Part of a small language model's weights: RMSNorm before and after each block, a variant of Adam for these matrices.
Each number is 128 + 24 x the weight over its row's rms, rounded and kept within 0 to 255. Layers, rows and columns count from 0. Numbers have three digits each. The size before them is the row's rms in percent of the matrix's.

# layer 4 MLP down, 160x640, rms 0.079, rows 0-159, columns 200-239
100:140181100088121157151129129071170099110102134090153116146151134127129148109167133110145151119108138145131107150136151121
118:136101127138154114140109138130131141079159134172112143088099098105146147141147132107120160105146140146143100179118150101
098:098210145140123153070146139145159104151124109178129106130132118131133155155104122121132107138141172121104120124136144130
098:121186116134120142102111160156129120152074117139062096107099112184137092122116127137144086121171159102101106139102140154
099:138126176138138140126184123146130142138123092104115152133111122147115109110134135145116107125117134097134091135121152116
098:103181183132171108093074160146130146129144116075132114134113125133142128136108150096136145144119138098103119103098131157
103:120137108154131075150122083125072138092111170109089140130131128123172117126125171115105092164102099141103119123130096128
098:158135102121113130123148176126074129119128114103116122118128090125109132138113157128078110049091105098123134122126100134
092:119126141148144166168153122094140103130157141117115106169124141110079134125152109159092054165140116137112145120118130104
097:097167150132098112118161116166140142112123135176125132159116124115115118121118128170150193147123112092152145150168125138
098:105134135091093126137110129131106133128074129083120047131120107166089141124174141109146142133103161147193106129131164108
098:134162098115119120115122117110127147127128103104144098131155140139171120119128157126096150114126119133108122142127139103
097:157160072100165141106131112122146141134115149166141186142144143147107144150178114170091119093162125091138186133144079119
101:172137144150164123142136137118135109111124118149138141106122149133153135125083118155157131092114143172189103137105099142
099:110157153151176153143139112102145154149127137100167111090077100149129148119114167159070109075163119092118179109151139146
107:120113143154161141090116146130140125184108089100123125157140125073162120112098106155104095155142159121147095097117144109
100:145136103124103142146094115139071130098121145135122136157158136114118141191108127147140100153129131102133088145120116100
098:125103108104164148113119084150140088122161155141139107067093141073160156142104128095164082076109099104139099143120117090
098:147101171138133139131090123116125133093143139133106142063126159121146152123103156131139088111135083098146134119141144186
101:141118111138176138159152116169143108158136133130132132127123112153120144123077128083145100132165142125165102166106150122
102:104082167091143154111118100180128128116080106126114118122139159119144168127117139130099129165159121101174152112105139140
093:164125133114152149137107144141115171114150099157096134120152147131119096161124087091117117101146135103095145128155129117
103:107076139110105156141106161167124134141096106095150145099143150154143160113113148150133092102142150154116126144125105131
102:110096140149148088146097143132090112120133118108102109161143160141144147165157148136147120128158165096147088140114115102
105:158085130123110124127087083160108086153118166109152115163144103143133097127124126089135135084110092105093101132115109079
100:146126168119124136136142125116107139092195125114205163129113137121166091143139152107108112120086087108147094123121133113
100:153119162115145086105145116161164089118138105139126114107129117128104140130166132150133138100132118125179134122098143199
093:149135118164119154128130164169113073188115162131145141159154152106123171148142101086137152131149124109136157137141093122
100:105098154119113130113120145115122147113203123136136115094127141177147131105137158155157074126138142130137122156188131139
101:128169109155191117155137182064081120176150128140104156145124170113122142135112107161092130103128111169126121121086106107
100:146108146136122109179156107135138103132126087131115127110143145139102147146150135143139141162100163092093109167155140111
100:158098143160095162170172095113161152130169147162099120150135141123115150124141123135105072136126150135109109119122141090
097:135193156110160149082113146125120165131121143134149129143135104117153079127104121163144127113157136117111140131120109132
098:144144124091137104108129079167130114161125095145156104127119144092157147127157141141113127101114116161114133142149129142
100:082174118097149141135140163131107208127123144123132155126145114136163136143122133072137094139154090105143155115128076158
101:120104192117093130162151139119182118112132153127167112089128104106117111154112114103174126127080161154086152105144134124
098:150171195090124147112140118162125139100159139102144119096114135090131132121133131123110120152138137137142121157099133109
097:157119117115138092141127128144141120146128121118101169151092133092115144085118205148124183125105157138133127114127131163
098:146114138075114117175141135120139100120123139136152156106115138081170111144123079110160110173143128129126142101150133161
101:151155110114103148121147120116085160100127145174127113111134112126188096091147114140120104109145131132119166128125148122
101:103150159129152120127156113104122124138124096152095102106120143081098120099107171119106194114119121128109151127121095123
100:153137130106083114138136149084141106150074154124151139116127145102102129147152115110134104126086161133135112174127114084
100:117138125115149123126128135104135140092120112138174131147154149127147132104128136110113107178085180111106177144113186186
097:137143106169133125121150080100160131101132173085161112137099101135160122144119142111125129099154179153102151121136116157
099:145153152120124148126157116114094115133105110099114144090110154116112119139146134153105131099113130149147124132196086137
095:096150107092122082141098140164146124146100105157073115119100132102138144124138131127159144132125129132134145145132104149
101:130133153138136124130136132104113071123130086145094093134074122148087115142109159106123153114133161113147127140108130120
100:126071152160110142138152110135086129148126094140125128140122164080111109128158125159122120141157115109146078126128130147
101:098156106148104135098137121101123148122148128110124185127117135089087112134162118116127126108137154103112131131120145139
103:112159103117118132119120103137124108145133138100088111204173104160084121158111114106105145147117119117157130106118127186
094:083124136131105110121131098179154132157112111156089148151101126114119135110119150137131096148167128127111111121134132151
098:146122091121129096096149124078117182146122145083141141126145139085180089085086136145097121115117159150105115179168104098
101:109156089141122108144136132081132149144163151105090159113173115130124132147123167133072121117113106153131127116117110153
096:148127128102166090119149169140086150119097101074112113072135130123104103150127115123112119096166121136088170137129154107
100:131100143144139119137119151149125159113153141145133082161097131129091084160127140130115126120101103164168155134134080085
097:153136074137174117135124113073099146171139106131117135145171115145140130163096093133158113142152152129123097094109112144
100:180127128127143156114132129138151129093124154144114137129160123131151102132170137139119152122129104142123102153135118097
101:149136155146109133117146118139136112154118089114143129168163116112100133112109100117132150137189103159113138110123145106
097:134133105108129107121134089154140133123109096120149106119110144130159130082124116123120115138116115139134160146109135150
096:136128158122126088149120129127135146108132134122105122134067127136162119117155133122175109132120133100171145104141133143
101:133106102122130130130136088137124116174131102153099134123115095159099117131097123146099127134069156139113131092140115122
113:132144128150133147157132151140120129099154160134140175157126155165130089129130162114147113088119162122132138179067126087
097:163093102127136113151100140113136127097102123112158126112160103166158111119154077110142134168149145120136129104143119122
096:162182128122120120092133137123081114113124145112127129118119097155123119167127099132126170106123137137136155140126109099
100:145136134116127122128162130119125132116117114105165095120144129109110168153090158126107161128136150142110155107092158147
110:175091148085145075109113116167103136117145149130124138154126133115109130105089125122113121149136143148088157121134152120
097:120144173112100146128132114131111153105128145192135156147158130128147115112127168124142139122107117151167150144163140141
099:143156134150153153138141090160068163103118135086115088126162138078151133146131149127117140113157120139150125153145118080
106:104127107106139132106127118147168089103135145124105102113122114144088134101147149165143148114149118154159170104106121101
124:164143142177110158162147140141134146135111132195157151149100143136127127180116088111138109130109104137151140177103133090
100:180077154163130107150135131145091103160103126130121079124120150116141122101141122099135131105151126094141117115150133135
099:116112128112111132142118113122118088146116146124110105099120110100077100144139133159106120158134141164146115099105095191
098:122150153153126114138128155121150165139117152112117123105132143132119113165156107109093114098132120078160158166126113141
099:120127133125148103199106101131134140144095126115175096127167096130135104174135113146121101131134172150110098125122061120
098:128100171104075143140130128122145137143159134147127128172124185137115142123156166094128113120152140073140156121149171183
098:149130104147124116127072113164108105146138115139113131120149114155121129131157080100115124113169108110096127142170095130
096:145125166156130125149097134185131093118121171125136100135130150105099143116069099147165137132092155122105127167123169135
106:091125145119137152178131127150138102139133143156150165191131162130080182139090145129138112138165123137136111113137141171
095:108143117127118102124133147127187186115116129131126099127137124145138159098132097065153080137104114118089153127137103101
106:155094085084097122111130138128138149147170092157119110095077096123139169118132161140098067144134155119146104130163178159
100:119171152120118098109133128138136173097122110122168124141145114095128138147192146108126144138145156163159140121169145178
134:104133116145133143205122129135124113125153137102126109141141130125147121160142121127137136146151127146151143169111125120
095:142140099125129149141111118103123151151097144123130107161205105119131133157159139151136175129102116136119126134111151126
099:131114153129136148127140171147098108165171117136136138159122123135138129104102054121110165102153133108130121159105138151
099:131193177186165094162149142084167138123133149109165102105117132145117078116138156129129113088133137118101128120140102083
100:102143144120098120113080142136138146126080145115130098123123126143141148136144144175137147101132123107131134118125171144
099:151140093119091107131127128133109152118117154105123139104147139081140098101098130108156121136127116134157144173127154159
095:126098095147119121138141131121152110151129137134143153079126107162137149142106074110140148113135156125116121119117159124
098:116110116146136142101153114106135113152128138151158128070172115140131148167121125149119110123113099137127089106146129109
126:116107142145141147167111150124121093149075147154081156141118170111074112177129122171142115147120138132148146176107111124
092:154131129123124142127105109123143087087138130132113124109158111168153155150120069119171125156137143107107131147152147174
102:119096123116122142103110112107115166136139138145129154198129151109152110092139101132109102097150126125162156141100116077
099:086151147067111107131106148125126093129108117143158132140126097155172118089130144155112127158120151090096116096121119150
101:067118108131127158092109152097136131093104143139147146141107158162135106142176129144107126153146167112133153159094118181
100:145094111108096147116155122117101184118153173113110150122092171165113141136149166140108093136132125105091127142140162168
093:110120107142104087107127151158140130114117135150125139079103118052131105070080136175130120145097122132157108093123117104
096:124126130118109109121150097132096104149094137138132115140122107133133128112126100113117163189141126147067101181144113138
094:099150130113113091100111133109102154107106107107156124029111114147105142122113123114137135143132110125127136154131141112
095:152134145105107147084107109147122126144144069126170159134142105126116145069117114137119103124093119145140145104138199131
099:154132100122070121110115098139163150155190103143103104146124072094095137093155121123132133119120120194148163151129158153
092:160136113131126156132171134187158156155135129106139111115168102087096103113136149120108127141079146108153165116086161143
101:132155107146145153165140143116104105149117163092154109167176104132086118140142097147168095147098140088113091154142131129
099:108107124102141116172094117127170172145147115138099113124153144149136142167079141156120125141153137111149142123117144156
098:147093109146145135137145121143163189169139129151124133156106097134167102121129066088132133165149157134137129111097167134
098:128138111129180163144143162107122146122145132131120121129100127145083113154145139108070095116148118150170086110118136125
099:118145108103106129157148105100135127139154151131108115080082090141127155133096110130101122131143151151146120128166155107
099:093126115087105135113103149176201109121129140114098138135141168150098147169141167117114122114121115164155150148162146178
098:158132105138151121155125120110158170131116154128168102175128171127112123167173129139119123109148104130194083104127103140
100:107140106117133150115086140109097118155116106143119127102119094153134101082112184126147124135141103162128111084142118102
094:125147112105112168153149113131143131164171123124141155174187138164115095150118129145100119116091085116147154140116100130
098:123146141096113098116162122092094122137120163131155130142148144147101095171148118141110133125143159110114109136117148170
096:187118131160157152125124124144122165115066158137113182137142131106141156139094105098110123107126180130117140112110134126
100:128143123160090128098142118100088125142109170095143146115141098105148108125104149093101142110115142131172086135134136157
100:138156110171118126141114130094112164128143104122126128138094130143164145100151157125138131111163088146140154127119098115
092:091136086089097132102087176144127106113083110117165125136116163175139138138140150188139192172119086114141124106093139084
095:144116117123154131134117159125133134128127108084111120118143125141150125112144188146132091105103141136172122111079136104
101:140157094102130096082087136119122153140124130145120106105136107152144119127076128118120131139173180157132117108122138073
100:152115105127172109122107102139108146120117150100092136097091110102131111139171150112114127124129128109081100152154111142
104:141123123134177145115141104114111143156118116134088089102151114147097142153115053147123121138114097110134083119139173094
100:147136078169126156149093109148114131131075083185119107112123117125156110140111099082125112085067115149121113126108158131
099:120190139115123121127169104135119071120118107138100125161109122152136172104116128141133137136076142109134111121143137157
097:143123125140115108136176095138111139140112114180158114087196135091103136163100132100148152122171141124156081099093144092
099:148091154117125170134110146130094149131111145146138133125080128121151104125091174151101162129126105135089125149106085095
103:088136164144143159091112138145132104102125150124125094147113102135083151188121103132120157138152128146122133167121116144
101:166133130122106148159159156132139120134133154147132156120111121131130128149102158108136172147115126165152127109141146106
115:139139136130113138105141118146131123133154124111104098133134142090099136117188111142151170118106142161113124096087137137
099:149139150101165135092134110149142128127097101097135129106089158134121122144169072129151141114113098116121136128109138166
097:116154138117094133099117106109138138111132167103185116106120145133076115159121142183119120143128160082137123131129108110
100:140147129114100160150162126123198129094141105116125152126123168178125145156124135125120122155141126118144124143129117126
099:115074118119165130158109108094109115117143125142136142101114162111124147161166160150133126147135125110166123113151068140
095:101136106133106150116111126096117169133132094123099139110113154122124109138159134144117125130107114133128142135105138103
097:105104126135116111118130090154129145160127171139135105146134134092135179148128108121138093155097113128116101144108129131
102:143140114130148138143167105118118149148171106109139118147136176107132114179167100117175129116156156126103109174129108145
102:131134098121133138118086152111126108123096137095127140161139107105117130166137123119142124136125098134162123110090110094
101:108124155136087073145113115080099103104183159147130142101145173133133151111151172103135133116132122115158127122147094097
106:113130148139159116114098134131108115136111100150113137148099106105110158101159160067145083144151133143116165160078122121
097:131125099146125144097172141147158113117116115115083139120138096127124062110149132175103117111128121102163150133132114161
099:127180102170149121105121121086121126135092173116115116133118152090106082080155124151113123083106141102135123110115127149
099:153137120116101102160152133142093140088101098148157143202147124102121126177097127122132105161173101138117115125141100160
097:180093111101160119125088117173105088111134140117077143141162089127150141136113147091115146147125095135132142091175142128
094:107118132128156141130158146104145136109153108155143100093084129119133199130159143127144086083101091129142124113097137136
100:071115098123070140148124138103105089145142134089159097148104144168110153145109105155155165154101124133099129135086163178
094:135137097148159125112145123134145096155099139091135130110069147165107135139113160131095095097131103114110154139159127158
099:116156122149093139134117120094088080136143126109103112137129158128125122167112108078164146182209127123163142129110163123
100:118119167145094134125131148123120098115109117144115074139125128111107128119133115140157111138116154133142101119114098151
104:124165104155134192138125125173113088115148151119115127167104175107123120121090103119089151130158134119148106095122140174
100:101104149093157102129062131102134113094125109102139149131173105165118089100113173129124163135116166110143116129105129125
107:171120140102138089142113097142163132087117179153138126146088133175156113149146089095110127101153133128115158137119190128
097:114175155123094106140126115124132134157114117130083108112130134129132167111128124139130134095115107129111126140122147139
100:160145155127128117127136120125152116156171143122155116169172101124096148130139116080126142137133140118143136119120137117
103:133138122137217146150144134188140153149131160131117141107098114127120133118120142075121116062109123103118107130119126152
104:117145086083147113121107164173148176118137154117109105129128119132128115129154163148085113128156143124107147115113112124
099:119137140102128135130160147122162083103061089131088133152101167150119128108125113141111140117112141135133144143111140103
099:141124053093120178138149141110128194144089151106144084156136134138125107170160124107078123142135134131170149117152154112
093:205124123139154129144136110109200095131128139150166151116096125125115174107100149122095169084154155122168118129096165134
104:114117119153110162113117127120132107156177138132138141106101108088121103154115143098122131139119154080119113155163112145
095:131130098098121122151131130119171134141137111143112117139123188150163153108159063150111107145135132129118188131128159076
096:165142126126087097177142140145077118132109125107087154108058144104109144105147128141106133131102127103108134130130119078
100:114095124137131113106131138144081165132107161119125093116118084119142100122111163159069133083133143125129159102123136097
104:129075152153109124139154136090135166161129180123143133108111123139117145138151148107166094149148140126135106143122115139